{
  "n_layer": 10,
  "d_model": 96,
  "n_head": 3,
  "n_kv_head": 3,
  "head_dim": 32,
  "d_mlp": 256,
  "vocab_size": 2118,
  "activation": "swiglu",
  "norm": "rmsnorm",
  "norm_place": "pre",
  "norm_eps": 1e-05,
  "positions": "rope",
  "rope_base": 10000.0,
  "rope_fraction": 1.0,
  "qk_norm": false,
  "attn_scale": 0.177,
  "bias": "none",
  "tie_embeddings": false,
  "parallel_block": false,
  "init": "normal",
  "init_std_qkv": 0.0615,
  "init_std_o": 0.0138,
  "init_std_up": 0.0615,
  "init_std_down": 0.00843,
  "init_mimetic": 0.5,
  "optimizer": "muon_variant",
  "lr": 0.00586,
  "lr_mult_qkv": 0.7,
  "lr_mult_up": 0.761,
  "lr_mult_down": 2.0,
  "beta1": 0.9,
  "lr_head": 0.00826,
  "grad_clip": 1.0,
  "warmup_steps": 200,
  "schedule": "wsd",
  "decay_fraction": 0.902,
  "decay_shape": "linear",
  "final_lr_fraction": 0.0,
  "batch_tokens": 8192,
  "seq_len": 256,
  "doc_mask": true,
  "train_tokens": 101500000,
  "steps": 12391,
  "dataset": "wikipedia_en"
}
Each number is 128 + 32 x the weight over its row's rms, rounded and kept within 0 to 255. Layers, rows and columns count from 0. The size above them is the row's rms in percent of the matrix's.

# layer 4 attention query, 96x96, rms 0.0698, rows 0-95, columns 32-63
size [148  51  81  99 102  94  93  97 114 106 105 111 105 118 117 104 164  64 119 108 115 107 115 120 106 117 113 117 113 119 110 105  87  75  78  73  80  77  79  93  76  89  85  84  98  82  90 111  96  92 105 101 104 120 103 109  99 103  93  99 108 116  90  96  92  79  77 104  93  62  75 103  93  91  93 103 102  80 111  75  95 102  91 112  95  88  96 106  95 108 103 102 101 101  96 103]
[[ 92 133 123 133 159  71 120  95 171 106 115 102 153 137 187  92 195 118 108 143 182 147 121 128 138 153 112 145  65 101 163 137]
 [113 153  65  88 180 123 195 105 118 140  98 144 141 136 184 107 177 136 132 166 134 119 177 133 133 142 101 178 158 141 142 115]
 [103  66  86  90 133 180 166 171 164 165 110 175  83 161  79 103 134 129 173 105 120 124 130 111 121 108 122 131 170 160 114 145]
 [ 98 174 120 108 137  85  78 131 176  88 113  69 143 150 186 108 151  99 164 144 143 127  87  73 146 152 164 106 100 123 193 128]
 [110 168 121 113 141  99  89 127 155  94  82 114 191 132 140 124 141  70  94 132 157  67 155 113 127 104 170 122 158 117 158  75]
 [ 87  73 148 189  67  93 125 133 140  96 138 146 154  74 126 114 218  75  97 149 133 131 154  94 118 128 126 145 102  74 161 138]
 [120 132  79 138  87 164  73  92 213 141 179  83  90 151 156 104 155  81 123  81 109 138  91 142 180 131  99 119 113  89 114 143]
 [132 130 104 157  94  99 114 131 105 166 103 117  88 117 100 180 139 162 153  82 155 183 108 115 129  69 145  78 170 127  99 166]
 [ 82 147  89  91 124 152 127 186 160 131 136 143 108 137 142 126 110 131 133 121 177  69 136 143 100 176 140 111 182 106 173  78]
 [107 131 167 156 118 138 128 107  93 142 120  88 146  67  81 192 140 138 193 135 160 116 127  76 159 121 137 117 111 131 152  83]
 [193 148 154 138 131 149 147 123 140 143 119 122 129 163 145 151 114 162  95 136  96 165 134 130 173 105 108 117  90  94 108 117]
 [130 176 147 151 210 109 119 111 187 152 129 103 131 138 143 143 141 133 131 158 147 161 124 129 118  93 114 155 128  95 142 163]
 [ 79  94 106 105 191 144 150 166 139 175 162 163 110 155 171 120 107 122 121  89 137 148 144 138 100  63 152 121 129 156 106 132]
 [ 86 156 146 180 132 197 144 105  60 182  92 113 138 134 125  86 121 109 163 107 120 157 130  90 138 126 128 148 167 134 124  78]
 [164 192 182 151 139 111 173  74  89 140 136 160 100 128 123 141 164 105 122  76  80 183 163 178 123 129 117  80  84 167 126 139]
 [146  79  92 132 121 156 149 124 145 178 143 136 120 150 104  55  97 157 158 156 130  49 137 113  92  98 115 135 100 155 167 134]
 [ 69 147 109 100 130  75 106 109 164 123  87  85 199 128 182 165 146  80 115 115 137 121  58 140 147 115 127 176  78 122 145  84]
 [141 143 180 152  61  79 153 143 101 162 105 145 188 163 181 174 188  87 150 150 138 148  88 134 114 137 139 176 107 127 160 112]
 [ 98  95 160 141 152 139  76 141 127 152 150 150  88 176  91 113  65 125 139 113 108 114 117 143 123  53 133 120 161 132  93 156]
 [162 133 146 151 111 160  90 164 116 173 116 202 122 143 131 139 123 112 168 134 159 162  98 201 164 143 122 168 154 115  98 159]
 [134 179  67 122 134 171 143 126 146 107  87 124 102  89  87  81 100  81  77 124 136 137 115 135 154 153 158 132 132 158 132 118]
 [143 143 173 149 109 155 126 118 156 128 180 104 155  61 125 159  67 165  94 167 181  81  86 149 159 126 157  86 152  99 131 105]
 [141 104  98 124 134 115 171  84 133 152 136 126  48  70 149 100 153 107 121 139  47  82 148  93 159 162 172 129  78 111 150  94]
 [167 141  83 169  89 159 188 162 130  49 101 147 114  80  96 141 114 148 176 134  50 136 122 135 120  44  81 152 123 102 110 103]
 [159 161 131 123 199 114 124 100 126 103 114  87 114 195 106 120  87  96 146 170 105  62 112 104 149 123 140 116 154 110 103  83]
 [153 139 126 136 121 110 120 131 149 135 108 147 126 174 115 161 165  68 121 159 223 103 160 136 145  64 104 100 113 160 121 123]
 [ 91  93 130 109 156  93 127 125  78 141 121  82 106 155 143 104  96 165 128 162 137 166 148 106 167 172 155 186 128 114 146 167]
 [ 91 183 104 110 113 158 169 102 153 122 173 108 145 134 136 122 145 111  96 157 131 136 128 186 160  79 111 128 157 140 123 112]
 [ 71 144 125  86  95 143 100 136 145 151 154 190 126  89 141 168  59 135 136 231 157 165 139 100 144 129 109  79 124 166  86 112]
 [148 162 119 123 125 145 143 167 120 118 182 148  97 121 109 157 169 159 167  80 105 144 139 112 191 158 137 175 115 131 102 164]
 [112 118  87  98  94 144 121 155  81  88 103 108 156 112 153 137 144 128  88 124 154  47 100 110 113 151 104 143  91  86  70 144]
 [141 123 150  98  76 145 141 106  74 134 161 108 154  77  95 114 129 110  85 126 107 149 142 204  77 104 153 115 159 162  86 117]
 [124 133  86 131 160 112 100  96 129 171 154  86 115 102 132 141 104 128 166 143 142 147 113 142 123 147 144 100  87 130 111  90]
 [107 133 122 118 163  99 159 137 141 142 116 118  95 150 148 166 150 130 162 123 152 170 142 163 145 101 121  31 141 165 127 144]
 [173 106 127 115 122 164  74 159 176 148 127 109  98 137 132 120 100 170 164 199 115  75 165 163 124 139  64 146 122 111 184  79]
 [111 150 106 151 145 113 139 147 170 111 177 116 122 125 134  87 112 116 151 151 190 169  92 133 114 118  93  58 192 148 132 125]
 [ 75 169 141 132 134 100 139 152  72  68 169 120 119 136 130  95 104  62 110  78 161 177 171  86 103 140 174  79 122 124  78 167]
 [117 161 204 116 124 159 129 192 153 133 128 164 124 168 129 135 121 165 108  59 116 178 116 113 144 122 136 107 166 126 134 154]
 [179  88 109 201  96 139  81 102 163 106  87 134 122 148 141  75 169 108  76 140 153 115 175 126 122 125  73 149 101 150 103  81]
 [ 95 143 134 119 123  73 113 190 154 109 176 100 155 165 131 180 139 117 166 174 190 199 101 138  89 121 151 164 168 171 158 112]
 [152 122 124 139 197 156 209 123 114 131  84 194 149 154 188 148 140 149  59 156 104 125 139 142 172 140 144  82 155 165 118  64]
 [128 127 159 145 156  84 143 153 106 173  34 105 106 118 107 142 141 138 135 171  95 136  90 163 140 171  87 155  93 144 147 159]
 [141 147 138 122 178 158 160 161 161 143  82 128 143 112 104 177 139 128  80 168  92 177 145 165 141 180 107 118 140 133 197  89]
 [ 69  83 127 123 125 114  69 139 120 107 131 113 167 120  81 152 106 118 116 155 125  89  95 143 132 147  77 186 137 140 171 115]
 [121 124 126  87 103 113 116  89 183 157 135  93  69 117 116 171 144  95  96 175 145 133 141 157 125 107 164 142 119 151 144 102]
 [125 151 160 103 104 112 144 159 141 154 164  71 118 108 185  68 165 120 146  97  54 150 138 154 110 161 133  73 122 144  86 147]
 [145 133 138 131 167 107  66 124 176 206 102 102 116 109 118 115 134  74 123 157 104 108 133 166 190 132 102 143 141  88 169 126]
 [136 133 135 160  89 160 150 130 153  60 160 152 156 134 123 114 153 119 107  57  97 140 180  70 116 109 155  55 115 109  86 148]
 [123  93 100 121 121 161 163 130  79  89 114 133 123 106 130 144 179 141  97 105 150  63  98 164  95 142  94 151  91 100 130 155]
 [ 77 115 126 149 211 132 134 123 142 138 129 146 103 134 113 124 129 173 210 119 122  87 140 140  68 151 126 104 118 172 128 148]
 [119  97 139 133 114 174 129 138  87 152  97 169 198  94 131  83 168 176 159 161 106  72 145 114 163  92 126 145 173 149 148 148]
 [135 111 140 136 107 104  95 146 193  82 163 142 161 101 109 120 155  90 133 168  87 140 101 119 103 103 150 172 126 147 162 109]
 [148 118 147 150 163 115 145 130  85 153 205 144 128 104 173 174  99 116 129 172  87 146 110 106 139 173 119 146 103 136 176 124]
 [153 161 131 113 188 110 128  79 109  36  69  99 173 108 150 192 124  94 123 105 173  98 153 128 120 131 126 118  73 132 162  96]
 [131 151 184 164 136 134 104 127 113 145 137 115 145 145 111  93 137  82 176  76 101 109 171 100 187  72  97 195 173 101 104 138]
 [143 122 132 152 171  91 122 132  98 134 143 114 124 106 111 103 146 156 170 144  86  49 162  82 122 134  86 176 107 103 103 151]
 [ 82 134 101 183 200 108  65 147 157 107 118 188 155 138 145  72 157 143 128  93  83 144 122 131 158 168  95 116 161 118 133 110]
 [ 76 133  99 154 110 122 114  97 167  96 103 153 196 155 123 175 104 117  88 130 147 136  98 104 173  92 109 148 112 123 125 175]
 [ 94 163 109 190 122 152 130 175 161  94  85  50 112 122 120 138  98  60 104 139 116 137 117 109  70 147 121 129 143  73  82  99]
 [144 140  65 160  72 121 132  76 152 121 190  44 112 105 141 144 114 138 116  99 101 143 140 153 122 149  90 120 136 138 161 115]
 [111 144 158 167 165 110 129  68 108 107  92 149 124 137 101 144 140  95 144 134  99 124  88 170 163 111 153 155  52  87 108 181]
 [ 98 173  95  79 102  83 161  72 154 120 124 126  93 101 154 160 167 122 153 182 189 105  77 144 172  84 226 162  79 106 161 158]
 [141 101 107 162 116 150  44  75  88  86 165 154 138 125  80 133 145 134 176 137 178 123 141 109 147 118  81 112  73  93 100 137]
 [148  90 146 155 133 206  93 116 134 120  85 176  99 113 108 101 164 105 118 147 109 133  76 102 121 125 112  97  82 136  47 134]
 [113 137 133  66 136  69 139 105 146 132 160 117 103 133 157 182 116 134 112 144 190 183 149  99  81 201 103  76  73 164 116 113]
 [ 99 115 146 134 197 137 113 111 139  98  42 168 119 136  88 161 142 113 136 141  85 135 163 117  56 168 118 129 105  65 147 138]
 [129 133  87 153 118 143 122  98 105 135  57 160 105 196  60 149 126 106 114 122  97  54 159 111  96  87  78 161 125 111 143 110]
 [187 124 160 135  38 171 139 140 164 123 126 116 134  98 144  53 123 125 163 152  94 101 120 121 161 125 130 134 135 143  98 146]
 [102  69 151 100 138 139 204 149  95 100 157 151  65 128 153 142 123 150  90 135 204 123 118  83  75 145 139 131  80 127  52 134]
 [ 72 134 162  83 172 142 145 137 183 116  92 126 139 137 111  91 173 106 157  86 149 107 146 139 178  71  91  96 169 138 127 172]
 [170 189 153 134  97 119 126  91 128  76 185 106 139 144 145  80 170 139 173  95 145 148  92  71 139 124 148  75 164 139 110 135]
 [130 103 114 128 188  58 152 142 147 119 128  72 103 145 161 177 107 147  92 153 203 143 141 136 116 170 120 129 116 129 155  78]
 [ 92 116 137 108  47 133 180 126 117 116 181 152  93 117 148 100 167 143  85 139 173 124 105  73  97 152 150  98  93 155  50 141]
 [ 85 133 197 100 113 111 177 103 136 111 111 194  97  95 132  93 171 131  88 115 195 148 155 100 150 180 110 132 165 161 122 107]
 [103 154 142 141 214  61 101 111 140 116 140 129 109 100 114 139 113  80  77 133 141 154 103 153 145  94  70 104  92 106 124 147]
 [143 120 110 134  79  97 115 178  97 115 141 138 114 158 143 123 148  97 181 138 109 135 143  98 137 149 139  77 104 152 106 127]
 [152 255 132 143  98 117 179 140 179  86 199 118  74 114 178 116 127 152 156  73  90 151 136  99 155  79 125 102 157 154 144 135]
 [ 93 136 156 137  97 127 153 102 105 134 173 124  17 197 125 204  99 143 133 156  99 124 166 113 138 206 129  94  75 163  87 168]
 [160 157 126 122 150 149  66 100 144 140 129  94 160 125 109 128 104 140 138 122  98 126  89 153 150 124  95 177 156 126 171 142]
 [122 164 133 127 183 125  97 150 130 152 172 125 164 168 126 192 124 137 171  80  87 101 105 130 162 137 146 216  97 106 104 114]
 [120 169 153 189  90 153 142 136 193  66 113 139 115 122 140 148 151 122 153 149 150 149 140 136 100 120 140 102 180 154 150 131]
 [101  87 146  89  62 157 143 151  94 138 147 141 160 144 125 105 142 130  73 114 144 173 135  66 105 157 178  93 158 156  85 144]
 [119 113 161 107  76  88 133 183 134 115 176 119  99 116 166 157 137 117 119 154 115 161 186  78 117 151 125 130 122 197 121 128]
 [118 148 141 123 184 138 113 110  86  81 125 125 169 106 108 132 129 138 108  90 160  99 152 113 120 115  92 110 102 113 162 140]
 [135 124 138 118  80  87  96 112 103 127 140 105 147 143  97  74 102 168 101 156 148 103 198 139  87 110 123 162  67 149 176 104]
 [120 106  63 107 111 136 134 120 133 113  91 108 147  94  82 146  61 188 147 129 133 130  82 194 188 100  82  98 130 121 104 187]
 [ 84 164 110  98 117 129 178  77 148 112 110 177 164 121 110 125 165 137 131 216 153 118  90 109 106 136 143 144 160 185 122 109]
 [ 85 131 156 117 192  99 153 147 106 124 145 129 142 147  97 125 147 106 186  78 105 114 145 109 125  99 160 189 188  76 166 182]
 [119 119 126 190  82 118 131  80  68 139 170 138  83 107 140 146 141 135 165 124 166 115  83 171 154 114 174 136 133 178  89 133]
 [152 150 109 125 132 166 124 146  92 155 174  87 158 121 127 129 119 137 161 170 185  80 114 133 106 162 127 149 124 153 170 115]
 [115 115  93  69  94 135 120 135 203 179 167 128 119  84 142  70  97 139 193 112 184 161 150 114 173 132 126 114 158 108 191 103]
 [125 131 147 158 190 124  72 173 113 113  80 146 142 138 101 132 105 116 143 183  84  81 154 123 141  73 154 108 141 152 155  78]
 [107 139 127 154 135 133 116 169  95 125 127 124  67  97 143 196 125 140 134 135 102 117  93 153 125 161 150 150 135 140 190 114]
 [ 99 132 159 159 121 149 157 179  93 147 122 128 116 165 142  91 109  83  91 113 135 141 141  42 154 167  90  93 189  48 138 107]
 [117 139  86  51 165 144  83  85 162 131  99  68 140 119 138 144  40  72 145 122 180 198 150 115 137 137 204 125 112 147 150 130]
 [138 107 147  87 175 123 164  96 108 141 174 121  67  83 112 173  59 134 105  90  71 140  96 110 118 127 162 155 106  92 131  90]]